{
  "num_hidden_layers": 10,
  "hidden_size": 512,
  "num_attention_heads": 8,
  "num_key_value_heads": 4,
  "head_dim": 64,
  "intermediate_size": 704,
  "vocab_size": 16384,
  "hidden_act": "swiglu",
  "norm": "rmsnorm",
  "norm_place": "pre",
  "norm_eps": 1e-05,
  "positions": "rope",
  "rope_theta": 10000.0,
  "rope_fraction": 1.0,
  "qk_norm": true,
  "attn_scale": 0.125,
  "bias": "none",
  "tie_word_embeddings": true,
  "parallel_block": false,
  "init": "normal",
  "init_std_qkv": 0.0252,
  "init_std_o": 0.00564,
  "init_std_up": 0.0252,
  "init_std_down": 0.00481,
  "optimizer": "soap_variant",
  "learning_rate": 0.00339,
  "beta1": 0.95,
  "beta2": 0.98,
  "weight_decay": 0.038,
  "lr_head": 0.00649,
  "max_grad_norm": 2.0,
  "warmup_steps": 37,
  "schedule": "wsd",
  "decay_fraction": 0.703,
  "decay_shape": "linear",
  "final_lr_fraction": 0.1,
  "batch_tokens": 131072,
  "max_seq_len": 512,
  "doc_mask": true,
  "train_tokens": 868400000,
  "max_steps": 6626,
  "dataset": "wikipedia_en"
}
Each number is 50 + 12 x the weight over its row's rms, rounded and kept within 0 to 99. Layers, rows and columns count from 0. The size before them is the row's rms in percent of the matrix's.

# q: layer 4 attention query, 512x512, rms 0.153, rows 169-175,233-239, columns 256-319
# k: layer 4 attention key, 256x512, rms 0.145, rows 105-111, columns 256-319
q169 104:42 31 62 42 46 50 44 47 35 46 23 63 62 46 43 43 50 46 64 52 54 46 38 48 49 42 53 50 66 37 35 42 42 42 52 44 57 66 52 71 46 66 11 56 36 39 37 31 32 47 42 53 41 48 60 52 40 35 33 71 36 62 54 29
q233 107:31 54 32 52 45 47 54 67 54 54 66 52 56 36 45 56 53 43 54 40 50 34 48 46 62 62 49 69 43 52 45 62 53 57 50 60 50 65 51 44 53 35 38 62 29 58 49 42 57 52 73 56 51 38 62 50 48 52 55 71 50 55 52 55
k105 114:43 46 24 58 66 73 61 58 46 40 56 32 48 64 49 71 45 56 61 71 55 43 43 47 55 55 70 29 50 42 61 55 44 57 83 39 51 55 63 51 42 66 57 50 19 54 52 60 46 54 40 51 38 16 48 79 38 44 57 47 43 60 53 54
q170 093:40 47 24 43 51 52 57 52 55 61 39 52 38 37 49 49 47 57 67 39 31 46 65 63 41 52 32 44 42 20 58 49 29 60 39 53 64 50 39 52 33 48 55 64 42 47 70 49 43 56 60 56 56 28 48 61 81 20 46 67 35 47 23 34
q234 096:58 48 43 47 58 45 64 48 41 32 49 47 57 52 52 49 52 46 76 61 13 38 53 35 39 57 43 56 36 38 63 41 24 55 30 57 29 70 40 31 62 55 61 45 47 31 56 25 43 44 40 67 38 50 49 69 49 14 30 62 41 34 24 39
k106 098:74 48 46 70 67 52 31 55 54 40 57 49 50 45 48 56 58 57 49 52 46 41 78 28 48 24 53 61 60 51 44 44 46 46 34 50 43 49 45 63 42 56 43 58 49 46 48 35 43 75 37 40 54 57 38 69 60 52 50 44 68 58 29 31
q171 114:51 46 51 51 45 62 47 51 65 28 51 68 65 42 52 54 55 46 46 55 52 67 49 53 35 48 41 43 57 60 37 24 42 35 40 48 67 34 56 40 24 63 36 55 56 44 55 42 60 62 33 47 61 60 33 38 22 45 50 56 36 61 68 65
q235 114:61 33 39 53 54 44 40 36 25 39 70 51 43 57 35 62 48 64 46 53 50 50 61 25 47 46 31 24 56 59 46 59 71 51 40 35 56 54 56 47 41 52 67 61 64 49 60 54 42 42 55 51 45 66 49 58 43 50 48 52 45 37 72 59
k107 122:35 55 53 51 68 58 64 51 60 42 57 49 37 63 54 37 61 45 43 51 63 41 45 55 41 28 70 72 70 39 57 68 53 42 53 63 81 55 47 63 52 59 40 30 58 69 52 51 52 57 43 51 56 52 11 09 73 61 46 41 41 59 53 61
q172 095:45 58 57 36 40 44 32 50 48 51 49 42 72 46 39 40 46 51 52 44 46 67 35 66 73 43 48 44 38 48 47 54 56 65 40 52 51 50 51 66 58 28 49 51 56 47 59 24 36 29 48 38 35 58 44 49 50 52 56 66 51 63 57 53
q236 106:54 55 74 44 21 48 46 50 53 40 57 46 43 50 46 46 54 74 65 49 56 44 65 37 53 52 49 55 69 48 48 39 82 56 51 41 64 43 19 49 46 45 35 35 19 60 40 43 36 56 52 41 24 74 51 25 34 63 62 66 59 39 71 69
k108 101:61 45 48 68 55 80 45 54 63 56 42 42 47 59 44 65 51 48 47 47 48 60 26 37 70 35 47 62 35 58 30 52 64 71 40 49 24 46 74 45 31 79 34 48 42 56 57 47 50 54 53 60 38 39 51 21 40 26 36 45 46 39 58 59
q173 101:43 51 32 24 56 46 51 55 60 51 27 55 76 55 46 44 53 52 38 44 53 47 54 44 36 61 73 72 69 64 50 48 55 64 41 49 52 32 44 43 41 35 36 38 52 46 26 38 47 74 38 47 61 35 48 53 63 64 53 56 52 40 61 43
q237 102:51 63 37 50 43 35 59 61 59 41 52 63 60 40 67 43 34 46 35 40 48 37 61 45 51 45 66 33 54 64 34 59 49 45 56 60 48 46 57 60 53 51 31 48 43 38 43 68 44 51 53 38 49 80 40 63 65 55 57 53 61 65 52 53
k109 109:34 54 36 36 50 41 45 66 37 62 26 44 51 81 69 49 80 21 70 50 47 59 54 59 53 43 41 66 71 73 39 54 44 30 39 60 70 43 47 31 39 47 47 38 59 47 52 62 50 61 47 51 48 37 66 66 48 35 54 42 37 72 39 42
q174 108:42 58 83 48 47 47 53 66 41 52 57 41 62 41 52 29 51 74 64 57 52 44 53 47 49 63 35 58 42 63 49 57 42 49 31 34 46 50 37 28 37 45 51 52 37 41 62 33 42 34 65 36 63 49 62 59 78 46 40 63 53 69 45 53
q238 104:50 58 33 39 63 38 56 60 39 49 52 43 44 58 41 33 57 33 38 52 35 80 59 30 38 70 36 38 52 65 50 51 68 61 55 70 52 44 56 49 54 69 67 70 66 23 74 47 26 70 39 63 47 56 53 47 22 35 54 62 46 61 45 42
k110 097:53 47 58 44 56 44 30 53 35 54 50 72 52 58 48 40 72 57 37 53 56 30 71 48 53 53 70 52 38 55 60 41 41 49 28 61 61 68 66 41 32 22 57 59 41 39 22 57 64 46 48 49 55 44 59 31 44 53 57 20 57 58 69 87
q175 104:83 52 63 35 63 80 31 48 49 55 33 74 67 56 49 45 44 47 72 45 45 51 52 40 68 65 58 43 55 47 38 43 58 42 45 77 43 27 54 35 33 45 53 48 59 31 42 29 53 24 50 45 58 48 42 34 46 46 31 49 68 39 63 74
q239 112:45 68 50 53 47 45 47 52 52 47 45 53 36 57 65 43 59 51 32 53 61 71 51 38 61 50 48 44 52 51 54 55 67 41 51 53 54 58 34 66 22 74 28 56 57 52 36 51 49 39 45 65 46 62 47 34 44 77 52 48 65 45 53 69
k111 102:49 45 51 58 42 60 38 52 47 66 43 44 48 21 49 45 49 65 27 56 61 58 63 48 54 41 65 53 25 64 55 45 62 68 54 54 49 35 50 40 58 34 75 57 48 47 51 29 48 52 47 50 62 44 44 27 49 58 47 52 49 35 45 64